Each number is 128 + 24 x the weight over its row's rms, rounded and kept within 0 to 255. Layers, rows and columns count from 0. The size above them is the row's rms in percent of the matrix's.

# layer 2 MLP up, 320x128, rms 0.227, rows 272-306, columns 64-127
size [107 107 105  94  96 109 113  92  94 101  89 104  99  95 103  97  97 115 105  96  97  89  92 114 102 110 115 110 101 108  81  97  95  94 113]
[[148 119 130 118 168 117 141 175 110 146 157 117 121 145 141 176 162 147 132 116 100 110 161 144 110 136  89 115 103 128 126  88 130 101 156 128 150 153 166  88 108 162 117 137 168 103 127 134 133 131 144 146 153 131  98 157 180 106 147 111 135  97 123  91]
 [109 104 133  87 154 142 104 137 134 125 105 102 148 117 141 143  88 131 121 167  95 177 127 159 174 107 117 154 188 143 102 160 140 100 133 112 176 166 150 128 154 118 168 132  96 107 144 168 149 163 133 128 100 111 103 144 172 108 148 127 139 130 151 140]
 [155 179 134 100 112 139 140  91 105 145 100 151 149  95 116 108 138 131 114 117 161  85  99 149 178 123 130 139  92 150 136 111 125 114 107 138 132 136 161 132 131 121 133  95  88  76 164  99 139 120 167 148 112 122 110 145 147 165 103 167 127  81 131 112]
 [158 104 136 131 135 142 116 147 145  89 118 118  98 103  98 108 118 150 137 118 121 159 121 178 103 128  87 103 171 113 136 122 118 160  91 126 166 107 153  95  76 138 141 116 113 171 123 137 112 138  89 168 170 147 135 158 124 105 132 161  74 131 126 139]
 [ 89 112 125 102  93 115 170 142 126 169 135 137  89 138 107 115  56 138 150 102 125 109 117 120 119 123 140 124 139 110 139 133 114 111 122 147 122 113 170 127 203 123 133 124 105 112 147 125 142 167 111 160 145 140 139 146 139  91  83 100 119 131 104 140]
 [138 171 127 141 139 139 118 121 150 109 121 124 154 161 174 121 114 142 111 115 133  71 159 162 151 115 140 114 139 106 128 117 157  91 151 154 131 106 133 113 115 109 175  63 120 159 146  98 162 115  97 123 101 120 110 165 132 137  94 155 191 104 130 181]
 [102 133 162 103 151 117 106 147 115 110 141 158 165 172 134 140 104  98 152 122 158 147 182 144 177 118 144 104 120 159  99 110  70 114 119 140 168 111 110  87 127 110 183 137 114  89 148 129 140 140 130 144 153 148 132 104 124 144 140  95 137 107 132 141]
 [149 149 155 150 112 140 168 120 161 162 106 100 141 150 169 161 137 139 120 147 152 107 110 159 132 118 109 138 146 153 162  87 129 136 164 172 155 150 126 182 140 110 193 102 137 126 171 140 138 114 114 167 156 103  96 118 117 147 124 139 170  93 113 134]
 [134  92 165 143 130 150  96 129 123 162 123 138 134 132 125 113 137 122 122 145 159 119 124 169 180 159 139 129 132 122 129 159  71 136 131 133  88 144 133 118 163 154 127 169  81  87 122 113 142 110 177 104 124 128 122 121 114 144 169 144 153 121 162 137]
 [126  87  95 145 115 150 149 141 107 131 128 103 149  92 184 163 149 127 109 125 110 146  82 134  91 125 123 124 107 134 126 135  93 108 151 145 127 111 136 119 108  79 118  87  98 124 122  87  94 134 144 118 117 176 139 142 129 139 137 143 147 156 107 113]
 [123 182  93 109  86 131 139 149 122 116 119 146 147 141 132 155 100 128 134 162 127 117 130 162 128 135  77 165 162 148 124 145 126 123 145 116 122 112  90 124 213 112 125 150  98 135 126 123 116 101 156 135 110 127  85 143 107 126  94 122 108 108 122 139]
 [143 108 112 139 102 154 199 138 123 123 174 106 107 137 127 205 123 105  99 117 105 150 128 137 145 166 150 124  83 114 164 162 111 139 137 122 127 119 127  87 171 116 116 126 106 150 131 148 134 114 125 107 152 141 106 124  87 126 133 122 137 107 143  95]
 [199 119 120 132 135  98 132 123 152 165 116 109  78 134 108 139 139 130 116 119 107 101 123  88 137 187 132 185 150 133  76 144 160 110 104 151 103 142 124 153 119 139 123 120 107 159 133 122 135 111 107 123 115 136  90  80 183 124  80 124  80 158 138 123]
 [112 149 124 144 141 144 114 165 165  80 141 151 158 104 125 113 182 119 118 116 186  93  80 105 117 144 101 129 125 140 158 108 168 174  93 118 100  91 131  99 135 135 124 132 121  99 114 158 135 122 129 112  99 134 141 110 127 165 172 101 134 153 142 120]
 [135 136 112 142 120 144 144  63 154 132 109  89 101 134 118 100  84  91 108 141  94 107 121 123 124 161 137 143 147 117 113 128 137 140 153 123 185 148 128 157 134 136 119 139  88 106 111 110 134 158 145  91 122 134 124 147 146 169 100  94 114 127 125 128]
 [145 117 102 168 153  92 102  87 147 144 146 134 132 149 173 151 118 134 131 154 105  94 122 165 169  98 121 114 113 124 150 127 110 132 120 122  88 135 164  97 154 115 121 116  97 144 113 149 128 142 124  97 140 160 174 133 156 132 107 143 114 156 128 118]
 [164  52 104 101 108  88 119 130 121 131 128  95 135 108 145 104 103 122 165 128 122 168 139  87 148 124  88 123 135 144 121 134 171 114 122 145  94 125 126  91 130 186 136 133 133 112 116 151 139 124 102 135 148 147 120 168 128 149  74 153 112 119 127 103]
 [162 130  91 116 159  88  91 121 130  93 117  99 132 140 133 117 117  93 172 108  95  82 127 122 116  98 134 119 138 126 103  99 116 119 142 128  75 128 131 111 124 147 127 125  99 110 142 136 109 145 122 112 104 138 101 121 114 128 157 131  82 140 138 146]
 [111 138 123  96 118 126 123 144 110 121 101 108 118 154 128 121 140 147  96  99  86 132 134  90 147  64 146 140 161 142 161 124 131 132 155 109 121  89 180 100 135 150 162 119 113  96 166 147 168 183 132 122 133 136 155  81 164 120 141 123 128 105 126 152]
 [149 151 119  95 104 148 144 118 108 165 149 142 140 128 141  90  76 145 142 157 133 129 114 137 150 104 162 158 153 160 115 164 149 104 124 131  89 134 151 131 155 146 136 124 135  85 143 125 100 159 135  68 125 143 168 132 155 142 118 130 130  83 114 140]
 [163 119 106 154  83 157 146 149 120 122 114  92 142 127 103 116 137 118 152 110 124  76 102 123 130 150 123 124 144  90 128 119 151 145 120 107 122 142 120 151  74 127 160 116 130 114  94  99 108 109 161 118 140 147 140 145 146  91 141 144  76 112 121 104]
 [133 155  91 133  68 135 104 141  96 159 161 152 148 127 154 137 130  96 153  95 148 145 158  62 124 121 109 120 109 114 139 100 134 124 168 128 118 118  90 130 121 125 142 162 151 134  85 118 132  85 111 111 134 119 147  95 143 150 111 119 125 120 112 148]
 [ 96 103 144 132  96 111 152 146 115 163 152 115  89 127 148 139 121 129 121 137 145 128 117 151 153 124 115 143 177 108 127 188 141 136 150 118 153 155 137 124 132 151 180  84  74 137 117 149 169 175 128 116 129 118 128 124  93 116 129 135  83 128 129 115]
 [ 86 172 137 125 174  86 142 140 143 100  84  97 105 133 112 106 153 115 137 113 115 143 140 137 140 132 146 130 132 157 137 149 158 161 153  79 121  83 122 120 126  93 134 103  83 115  70 126 144 146 133 153 110  78 140 124 123 113 136 137 127 102 174 127]
 [146 133  98 114 106 113 147 124  77 149 114 139  99 130 107 161  96 110 116 107 148 118 149 103 116 103  97 133  93 102 131 138 121  80 133 144 102 117 117 191 135 165  83 103 146 135 112 132 107 112 129 166 124 146 139 142 107  92 135 110 114  98 123 141]
 [127 144 105 153 138  70  88 109 149  98 108 101 128 120 121 127 186 131 164  96 123 107 134 142  84 117 132 145 109 121 134 116 131  80 160 124 131 103 128 139 132 136 119 116 128 104 105 131 104 119 117 115  95 136 123 141 193 141 124 108 133 135 144 124]
 [162 130 128 156  99 130 117 139 126 122 111 146 145 109 121 151 115  97 143  99 114 162 118  98 106 105 126  93 107  83 157 130 134 157 170 140 124 124 121 159 124 107 125 106 105 132 189 161 124  95 115 147 118 130 140 131 147 143  62 124 138 157 153 105]
 [ 89 110 106  99 107 164 131 180 114 156 137 132 170 148 108 151 134 170 134 113 152 131 135 130 102 131 154 138 142 123 105 159 136 100 127 123 152 113 121 115  91 135 131 166 130 137  88 170 151 120 169 139 134  94 174 130 119 118 111  98 113 117  81 119]
 [128 152 125 111 107 100 136 101 107 129 140 105  98 166 123  86 130 127 102 151 139 133 156  92  82 111  81 117 126 100  98 148  96 127 148 161  76 112 120  97 117 146 154  99 122 136 138 135 123 125 165 173 123 145 143 142  79  97 165 167  86 123 102 142]
 [126 102 134  77 141  97 114 123 108 169 146 132  68 112 145 154  88 109 124  94 147 107 123 162 133 113 118  95  72 149  93 167 147 117 115 115 156 123 138 169 120 148 143 108 133 122 130 118 157 142 162 164 134 129 157 146 163 116 143  98 117 128 100 117]
 [166 146 159  83 126 116  95 113 132 151 132 136 159 129 123 135 157 134 139 115 120 119 132  97 137 102 130 146 129 110 103  87 114 114 133 100 121 121 152 149 152 117 168 141  93 133 140  96 116 130 117 150 123  95 126 121 166 199 119 115 105 139 155 137]
 [152 169 123 123 134  81 132 176 111 147 119 161  95 176 136 147 150 127 135 158 122  82  85 128  86 131 117 124 158 132 159  92 134 114 122 143 171 118 147  97 136  78 130 140 123 102 111  99 160 124 118  92 143 129 115 110 124 134 133 126  87 117 145 137]
 [167  91 129 142 119 121 150 103 121 143 156 115  98 113 157 139 133 164 133 121 105 122 123 170 146  94 104 115 128  52 133 170 150 105 111 131 131 138 151 187 197 106 143 137 134 151 121 136 172 148 128  82 115 119 171 101 130 137 101 136  89 135 134  96]
 [ 91 148 124 131 138 148 131 103 155 121 103 103 109 150 155 152  97 156 113 113 124 114 127 117 139 139 127 183  98 116 100 108 118 124 173  98  98 112  88 147 134 141  98 146 101 128 151 104 141 121 134 139 128 123 153 183 105  75 108 172 128 161 147 170]
 [120 123 118 139 142 162 107 159 143 126 107 136 143 133 148 116 116 105 114 108 116 126 112 152  75 129 110 219 134 122 134 112 148 140 106 143 128 163 117 105 133 127 134 148 136 139 139 126 170 120 153 105 127  88 161  62 113 107 104 159 113 127  94 118]]
# layer 2 MLP down (transposed), 320x128, rms 0.212, rows 272-306, columns 64-127
size [111 105 103 100  99 103 102 102  92 102  98 103  98 106 101  94 104 114  95  99  92  93  98  90 100 118 111 107  99 100  87  97  93 101 110]
[[112 166 107 125 119  86 163 144 118 118 118  98  85 145 160 109 144 145  89 112  77 132 156 109 125 145 158 144 151 130 117  90 122 133 163 144 135  84 153 128 153 111 159 102 148 102 115 143 145 131 134 212 122 167 127 135 126 116 115 110  76 114 116 107]
 [134 129  98 165 115 149 104 111  88 167  88  92 106 203 128 130 115 135 129 119 126 143 107 104 128 165 125 152 129 115 157 182 112 140 152 126 153 126 116 172 149 131 148 176 165  79 127 100 146 111 148 124 157 175 103 107 155 105 130 134 154 123 116 178]
 [120  93 155 114 111 109 124 127 118 159 105 108 118 130 148 131 116 108  74  84 124 102  89 111 137 160 117 147 103 139 101 147 117  78 121 125 117 133 111  69 128 155  93 174 166 145  93 130 122 102 103 134 130 151 119 148  89 126 161 151 110 130 155 157]
 [142 167 164 105 127 156 113 148 101 131 130 106 174 154 114 136 109 152 137 129 156 155 102 154 118 110 137 144 150  87 113 131 120 156  99 116 122 127 133 167  95 119  98 107 106 143  86 158 112 146  86 135 119 185 115 116 109  80 142 149 135 132 132  81]
 [ 77 152 118 121 167 118 124  88 116 121 125 126 133 120 153 101 135  85 152 114 149 129 173 117 151 144  98  87 138 129 166 107 135 128 169 138 121  90 106 172 173 108 116 106 114 119 160 146  84 117 159 117  87 105 126 140 113 130 123 135 147 115 131 145]
 [119 137 147 144 171 154 161 150 123 131 123  96  59 102 141 122 164 166 155  68 143 158 148 154 154  98 124 143  53 126 128 149 107 112 135 128 122  97 129  80 131 140 129 144 120 127 126 115 105 100 117 141 107 127 142 126 134 113 125 141 151 139 143 133]
 [105 122 114 120 119 135 105 146 135 138 132 112 116 127 137 148 114 141 141 110  78 126 142 106 107 131  87 112 121  97 159 198 149 162 128 103 111 116 115 118  85  80 117 170 122  87 104 126 110 124 108 128 125 105 137 148 121 101  74 161  74 125 129 155]
 [121 130 132 160 149 120  85 117 170 136 123  91 133 118 148 119 113 146 146  99  96 114 154 118 121 112  87 131 133 127 147 120 108 125 148 123 146 115 140  80 133 166  79 126 180 136 119 137 146 106 171 109 118 175 152 131 104 140 131 150 102 163 154 158]
 [116 142 171 130 106 102 156 118 118 137  83 158 168 136 116 154 119 107 149 137 129 132 133 159 121 112 130 114 153 141 146 183 152 125 104 177  86 113 125 105 130 166 150 151  95 121 144 143 133 107 165 126 118 115 121  94 133 143 145 114 153 126 150  89]
 [155  90  94 161  96 118 163 116 171 156 140 136 142 136 144 102 178 171 114 122 101 152  85 102 116 147 129 120  83 118 114 138  94  76 115 173 147  99 107 134 147  85 159 145 121 139 118  84 132 139 134 140 125 107 100 130 152 122 135 118 168 101 149 144]
 [177 138 153 133 102 104 124  86 153 138 139 144  95 132 170 132 141 147 101 148 129 113 129 157 132  92 141 115 157  85 128 116 139 154 137 170 128  91 144 148 146 130 121  85 136 100 125 107 143  95 143 172 141 139  95  88 113 141 114 120 123 104 137 101]
 [115 119 116 122  97 111  86 125 113 134 155 139 145 100 134  85 136 105 108 101 135 139 176 148 118 169 142 148 112 124 116 154 146 106 122 110 139 134 103 149 131 158 131 120 127 138 127  80 169 128 151  94 115 110 140 146 117 122 136 167 128 128 152 166]
 [156 115 137 146 118 147 123  99 121 103 116 128 146 167 157 147 196 130 108 121 152 113 115 130 153 189 148 155 152 109 104 140 151 117 136 122 105 168  98 149 108 137 175 135 112 156 120 119 132 129 138 154 173 123 110 169 125  81 109 160 114 169 109 118]
 [145 150  84 118 110 146 127 156 139 159  70 162 133 133 139 101 131 156 175 126  98 108 136 143 112 129 134 118 131 138 136 163 118 151 138 148 134 105 135 119 146 145  64  98 143 138 152 117  82 122  83  94 145 131 113 107 108 126 142 139 165 130 115 116]
 [ 82 144 155 104 132  98 127 139 113 111 166 108 150 129 108 147 168 162 149 131 138 132 134  97 136 104 122 126 149 162  75 121 102 147 161 121  83 108 138 106 135 121 150 115 138 156 118 122 129 107 131  93 100  98 110 103 148 141 150 123 175 105 126 137]
 [115 105  98 140 160 106 131 150 139 144 113 178 141 138 139 164 145 106 131 112  98 125 139 126 108 127  83 165  75 148 162 117 121 137 144 103 108 130 141  91 119 113 143 143 126 147 123 158 117 131 136 138 117 151 136 117 139 133 141 165 115 130 110 134]
 [164  94 168 141 118 137 136 117 151  99 113 111 155 115 133 120 151  99 125 117  93 113 112 192  97 128 151 140 139 142 134 111  94 183 135 142  98 120 132 145 124 113 127 161 147 113 132 151 131 117 135 121 115 118 132 145 133 134 153  98 134 150 167 129]
 [149  85 143  98 125  89 144 148 120 151  77 148 113 122 101 144 123 148 156 110 113 140 139 150  76 119 120 135 116  84 120 175  99 149 108 124 127 126 132 123 122 143  96  98  95 143 142 106 167 103 120 105 109 122 135 133 106  89 138 156 146 140 155 127]
 [115  63  95 120 116 127 134 136 117 139 164  99 117 145 118 122 150 119 128  93 115 152 116 141 114 102 166 152 114 136 124 119  98 110  99 174 149  86 123 101 115 127 115 155 144 109 104 135 116 109 149 123 167 108 129 140 148 117 165 125 170 120 119  92]
 [157 176 107  95 128 171 115 112 136 120 126 138 173 150 131 115 145 117 119 131 156 132  93 136 170 114 150 114  93 142 120 118 107 178 159 168 126 143 165 140 127 127 142 149 153 135 142 151 112 148 156 125 159 166 146  65 123  83 143 111 117 116 146 145]
 [154 121 162 156 138 137 133 126 118 117  96 166 103 139 112 154 147 122 152 107 142 106  73  77  92 120 129 123 137 105 131 126  92 142 135  88 158 125 131 137  74 100 158 107 132 162  96 122 135 107 109 134 142 122 134 123  97 122 162 180 114  86 151 113]
 [126 140 129 147  98 156 117 143 163 131 124 158 153 154 132 157 127 137 169 132  96 155  92 167 148 171 139 120 146 154 119 172 169 107 160 135 117 115 120 135 126 148 118 115 160 112 110 131 102 125 109 140 168 163 109 153 124  90 103  97 109 131 163 163]
 [160 129 137  85 138 152 131 106 152 123 111 116 113 129 139 163 157 129 146  91  95 100 136 128 120 123 151 107  83 108 105 146 143 121 106 134 127 102 103 120 122 177 135 179 178 114 159 122 142 104 115 138 110 107 138 136 198 133  78 124 154 145 180 146]
 [ 99  90 134 130 142 107 157 133 126 116  95 148 103 127 137 120  85 123 102 134 116 134 163  90 138 144 147 138 150 114  93 181 112 100 155 141 125 132 123 129 151 151  99 136 161 109 111 116  96 120 150 152 150 115 165 147 163 113 142 125 135 120 190 112]
 [157 136 147 159 146 137 125 162 137 129 110 128  83 126 140 159 123 133 123 154 150 136 132  79 102 138 140 139 155 107 103 114 119  97 100 144 127  98 113 108 110 123  99 153 113 129 131 116 154 121 149 108 129 127 173 145 128 174 137  97 118 126 144 109]
 [132 106 132 154 142  98 179 115 125 128 104 147  91  91 133 102 120 149 109 167 114 140 162  89 164 130 107 152 140 146 128  69 135 146 160 132 141 117 146  84 159 106 128 112 139 112 127 148 119  57 109  83 123 125 114 146 119 171 136 130 117 129  85 104]
 [151 144 115 158 104  82 133 151 115 125 136 150 130 123  91 170 150 131 159 135 113 120 158 135  93  95 118 129 101 129 156 157 117 156 169 131 140 114  98 134 152 125 148 154 169 141 159 148  94 165 121 154 115 145 107 149 104 131  96 114 141 114 170 131]
 [ 99 153 125 173 131 129 135  76 154 149 125  93 111 155 104 134 142 119 138  98 171  83 113 111  79 124 123 129 112 138 114 143 136 136 157 156 139 119 184 110 102 139  91 130 135 149 145 180 133 123  99 119 115 131 128 114 155  75 118 118 109 142 134 120]
 [131  93 121 163 115 111 129 102 144 162 163  73 128 124 115 164 164  79 126 101 122 111  96 101 157 136 120 135 129 162 102  76 109  80  91 105 147 161 111 110 115 104 163  73  89 165 112 179 109 125 168 130 144 131 188 124 105 142 109 143 137 140 126 108]
 [170 128 140  82 114 175 117 150 111 107 140 116 126 127 163 115 129 154 118  99 106  80 126 153 135 153 100  95  91 141 131 101  80 133 148 120 111 155 133 123 129 122 112 125  85 138 153 140 170 104  71 172 113 120 127 136 135 140 136 164 139 167 151 132]
 [132  76 103  65 141  95 131 167 112 102 128 107 115 132 117 147 158 133 124 123 125 147  82 150 138 152 111 138 164 107 110 146 156 103 129 116 137 119 147 102 181 146 102 118 138 106 123 117 125 101 153  98  92 106 125 112 105 101 139 122 128 131  95 197]
 [161 171 112 117 132 109 144 126  77  95 128 103 132 138 131  97 109 144 142 177 133  86 101 112 118 113 121 106 160 149 109 124 158  75 137 118  94 152 155 100 166 134 128 120 110 110 168 127 119 157 122 105 136 111 137 150 128 127 145 127 106 139 197 128]
 [127  77 126 158 108 158 101 166 129 120 143 100 145 119 138  99 117 108 111 129 119 109 160 157 139  97 123 127  92 133 134  74 170 142 143 130 163 115  65 108 172 134 114 146 146 141 134 104 112 137 125 134 202 143 102 111 118 138 144 113  68 106 144 135]
 [161 102 121 148 125 107 146 143 149 183 158 145  94 150 119 100 116 124 112 116 131  96 154 121 152 170 156 114 102 169 158 129 157 136  87 113 139 141 118 134 137 143 132  99  89 143 134 161 157 110 154 107  98 167 135 136 107 131 200 102  96  94  77 103]
 [109 118 107 128 144 107  72 157 141 141 140 140 139 129 142 135 159 111 129 100  98  87 162 137  92 104 144 139 120 162 112 170 128 137  99 138 132  94 144 124 123 125 116 128 170 101 193 100 133 171 165  93 108 118 176  73 154 148  72 145 126 122 127 120]]
# layer 2 MLP gate, 320x128, rms 0.237, rows 273-307, columns 64-127
size [101 104  92  97  98 118 103  87 105  94  91  92 105  98  91 100 117 109  91  90  88  90 104  93 111 108  98 102 100  87  97  96  96 109  94]
[[132 135 155  97 148  75  77 116 153 109  83 126 126 149 101 106 133 133 130 162  92 147 143 183 119 144 100 163 122 111 102 150 136 109  97 149 130 130  92 137 148 152 120 137 104  59 115 179 116 133 133 125 114 128 148 110 165 132 126 121 120 110 159 112]
 [116 127 142 124 133 118 153 104 111  95 124 104  82 153 148 103 120 126 123 152 107 122 119 107 128 129 152 134 127  94 140 147 140  68 142 127 158 124 108 122 122 117  76 103  99 127 109 111 165 138 168 151 148  78 123 188 161 113 139 182  90 149 128 163]
 [ 84 138 122  78  87 141 176 114 100 110 129 170 138 151 153 157 109 120 113 130 103 152 115 112 142 148 159 119 102  97 131  95 142 120 108  75  89 150 144 167 156  84 146 154 133 130 142 151 125 112 153 134 109  95 133 105 110 180 147 126 138 146 134 128]
 [139 162 115 138 147 147 125  97 152 100 139 123 148 144 153  73 196 143  89 128 128 129 183 142 137 138  85 144 122 120 114 138 183 127 123 135 139 105  77 140 100 105 130 126 117 117 111 148 131 108  97 125  92 105 126 103 129 165 146 137 148 122 161 107]
 [111 140 137 110 120 153 135 131 126 156  71 116 150 181 118  81 147 155 128 121 145 126 134 141 111 148 154 110  93 146 158 161 115 140 159 134 135 143 122  92 133 111 117 157  98  98 119  95 132 125 133 133 147 131  99 151 131 119 127 136 134 122 156 172]
 [148 161 147 102 129 138 124 197 135 134 115 104 154 130 134 121 114 131 153 110 137 128 159 125 138 112 156  83  92 137 103 146  84 142 141 134 124 154  97 119 101 107 111 159 149 106  94 133 134 112 157 166 163 170 155 124 151 147 158 132 129 110 102 139]
 [149 130 132 123 118 189 119 176 145 132 148 136 126 136 149  92 141 100 152 116 101  94 154  99 109  97 140  83 112  98 170 116  97 151 137 116 112 109  67 145 124 162 101 123 149 176  87 107 146 146 139 163  87 204 124  90 104 127 144 145 140 164 127 134]
 [150 180 141 143 142 130 157 113 137 109 156  91 167  97 119 101 129 147 147 117  92 145 119 100 146 109 142 182 148 108 121 122 167 113 161 116 126 134 103 147 134 112 112 132 169 128 145 194 125 117 124  95 145 164 117 162 160 102 108 143 165 144 171 101]
 [127 128 137 112 109 162  97 152  87 116 135 153 132 139 158 154 114 154 153 153 148 131 104  94 125 159 131 105 104 119 124 141 142 110 113  97  91  96 102  62 108 142  95 144 143 144 116 109 132 111 131 132 122 146 159 116 127 166 152 141 132 183 132 142]
 [153 119 151 121 127 160 158 110 147 129 138 119 129 149 122 109 144 126 134 119 117 112 135  90  84 186 149  95  92 117 123 149 138 142 155 143  89 146 127 106 122 161 127 103 135 173 151 125 107 159 130 108 120 135 159 139  98 132 160 114 148 177 145  92]
 [ 61 137 113 110 112 189  86 168 118 134 138 167 130 136 141 108 137  98 134 111 118  97 132 148 147 114 176 153 126 136 118 114 168 125 117 116 145 135  84 161 143  91  86  97 126 122 109 102 130 134 141 151 159 106 148 131 131 117 130 130 131 127 143 142]
 [ 90 129 123  90 142 149 113 106 143 142 152 132 149 125 159 160 126 137 162 128 159 164 134 131 141 134 154 106 103 129 171 149 109  98 155 115 172 123 134  76 105  80 168 122 138  98 160 146 132 138 129  99 163 124 124 158 100 132 145 162 120 134 135 124]
 [115 121 120 124 138 142 133 123 135 128 145 129 124 127 114 124 108 170 191 129 143 114 153 171 130 134 165 102  89 132 159 162 157  96 161 144 168 142 102 163 127 123  86 130 180 128 148 132  64 114 104 102 161 127 120 137 108 168 122 116 127 131 106 168]
 [116  78 168 157  99 105 132 127  81 122 161 117 130 110 128 150 113 130 142 151 158  99 144 118 100 117 146 123 126 136 111 139 137  92 125 118 127 149  90 153 114 174 126 139 105 122  79 144 118 157 150 134 153 127 184  90 137 139 125 133 134 119  86 138]
 [147 123 113 111  98 147 129 110 174 144 144 126 147 141 165 111 106 160  85 109  95  81 132 144 138 107 100  87 109 140 121  94 121 124 112 133 132 111 136  65 131 123 144 110 111 115 129 119 147 142 112 165 144 147 165 137 163 141 121 157 168 137 136 147]
 [107 154 159 112 156 134 165 137 155 150 155 148  82 147 143 141 132 219 139 142 107 100 120 150 139 118 138 141 102  97  91 131  97 143 149 130 178 105 112 120 173  83 118  85 131 142 162 102 154 112 133 120 116 125 147 131 157 124 120 115 117 108 119 118]
 [ 97 191  99 153 144 138 116 133 153 116 158 122 152 145 123 121 123 152 124  71 119 149 155 102 123 126 128 168  94 139 157  74 137  81 174 121 138 129  73 172 129 128 142 109 124 115 132 150 128 132  90 108 134 146 122 143 119 120 162 133 115  72  88 169]
 [137 133 134  89 137 129  77 118 121  97  88 121 132 163 159 151 122 130 122 134  78 148 134 128 166 118 117 145 141 114 178 129 118 124 139  77 128 135 170 110 110 129 135 130 109 144 139 125 134 173  90 113 120 125 148  80 141 158 128  94 116 163 158 132]
 [121  94 131 108  91 150 159 128 145 120 141 120 122 106 116 122 122 107 107 111 137 142 140 135 142 129 141 140 140 100 122 118 104 169 135 138 154 111  99 133 134  90 119 135 109  70 152 142 141  68 144 190 128 125 117 128 142 105 128 123  99 182 172  98]
 [104 141 121 184 154 140 163 114  81 140 104 119 128 106 131 129 135 152  82  96 122 102 147 121 111 143 120 130 163 167 130  71 171 128 144 125  95 104 115 126 148 137 111 107 129 120 131 101 127 131 112 108 146 162 122 155 113 144 117 107 142  99 117 137]
 [121  92 161 146 104 144  74 102 163 162 145 165 107 108 113 121 119 139 124 116 147 152 159 148 131  93  79  81 126 102 161  99  96 140 120  85  98 106  89 176 119 132 136 142 123 154 170 118 112  99 145 128  86 144 147 106 149 124 142 140 103 113 127 124]
 [105 116 124 145 101 167 182 159 105 140 149 150 159  90 155 122  85 147 105 175 147 146 106 157 135 136 112 124 148 160  98 166 158 127 139  95 159 136 138 148 136 110 125  89  63 110 122 125 146 158 128 132 140 123 166 146 124 137 156 154 127 120 113 126]
 [175 109 114 126 137 154  93  65 137 163 133 141 125 129 135 125 135 122 121 142 141 100  86 126 115 160 133 112 130 131 112 131 135 146 150 110  78 127 134  96  97 163  92 110 108  90 160 127 125 122 131 133 131 136 118 146 112 132 143 122 110 142  84 147]
 [148 135 112 117 108 121 138  76  87 151 121 164 133  78 164 114 127 146  90 147 127 128 157 152 138 122  98 109 105 153 164 147 100 116 160 151  98 152 150 131 137  89 141 109 129 150 115 126 111 125 109 102 132 146 134  97 112 156 131 148 132 103 116 143]
 [ 69 144 119  94 110 134 147 110  89 167 115 104 119 127  96 104 138 147 126 171 133 113  85 106 148 109 146 131 157 136 111 143 162  91 186 156 124 118 152 131 131 121 144 107 111 110 143 161 118 109 142 130 107 120 111 144  98  70 143 179  86 155 123 129]
 [144 142 128 122 125 118 138 117 106 128  97 155 141 118 121 102 147  97 107 153 117 134  84 151 119 142 128  82 126 133 128 141 171 122 107 125 115 135 137 171 133 154 152 160  91 169 143 126  98 128 121  98  95 105 132 129 108 122 145 128 132 127 179 103]
 [ 89 117 145 167 116 131 120 121 120 147 120 108 151 131 121 133 128 112 182 115 119 178 109 150 131 111 119  97 182 124 106 141 121  89 136 154 135 146 119 145 113 128 140 107 109  77 123 113 115 140 152 176 103 143 123 139 173 128 115  92 130  84 167 128]
 [ 94 129 161 147  92 111  63 119  98 157 130 148 128 103 133 108 128 127 119 141 116 139 112 142 104 132 137  93 121 135 126  88 123 131 111 120 143 127 125 159 168 143  91 175 111 151 166 162 114 121 169  98 117 136 123  95 127 128 153 104 152 104 135 135]
 [ 73 104 139 164 167 115 106 120 181 119 160 149 109 170 149 101 118 170 141 126 146 109 119  63 140 100 103 111 132 124 138 142 132 137 126 138 142 136 149 139 108 102 100 153 125 124 141 170  96 129  88 110 160  78  94 106 133 169  92 129 169 137 146 144]
 [138 140 149 149  99 138 143 122 106 141 132 137 138 174 131 133 128 174 183 138 176 129 138  98 169 156 127 154 149 129 128 115 180  73 138 158 129 121 107 150 138 162 120 121 150 132 127 145 129 126 118 164  96 134 142  84 119 162  97  96 117 166 108  98]
 [138 145 112 105 136 134 123  96 106 150 141 145 100 169 140 132 153 160 156 140 150 123 160 152 109 107 127 120 119 159 102  82 133 133 107 135 157  78 114 108 148 113 107 129 143 145 122 128  83 130  96 151 170 109 178 104 137  82 190 164  84 120 145 113]
 [112 100 152 128 159 138 139 138 141 159 114 120 100 126 150 114 149 137 122 147 121 150 122 171  59 102 119 141 145 153 158 197 132 103 125 113 124 156 125 166 172 102 174 117 154 160 105 143 142 167 101 137 104 123 124 141 151  96 117 149 152 129 117 137]
 [126 168  84 124 147 115 127 143 143  88  85 152 164 122 143  90 120 120 143 118 103 123 133 134 117 159 110 149 134 138 105 170 163 122 130 100 142 104 170 125 153 141 117  91 112 121 144 160 108 133 170  99 139 123  90 160 166 148 128 138  83 126 132  94]
 [149 136 176 114 115 167 122 119 119 143 118 131 125 129 145 127 133 100 157 156 118 138 135 139 126 109 136 161 122 120 131 104 171 124 132 101 125 167 147 102  93  54 118 105 121 130  85 168 165 134 160 147 109 156 125 106 145 152 149 137 139 167 154 132]
 [129 139 158 138 126 136 119 165 120 134 122 127  49 133 155 117 157 107 154 133 117 146 118 113 130 101 135 149 100  97 140 151 117 111 120 118 110 152 166 169 133 175 127 128 120 134 100 120 140 126  78 127 105 123 143  69 131 157 158 146 138 155 135  84]]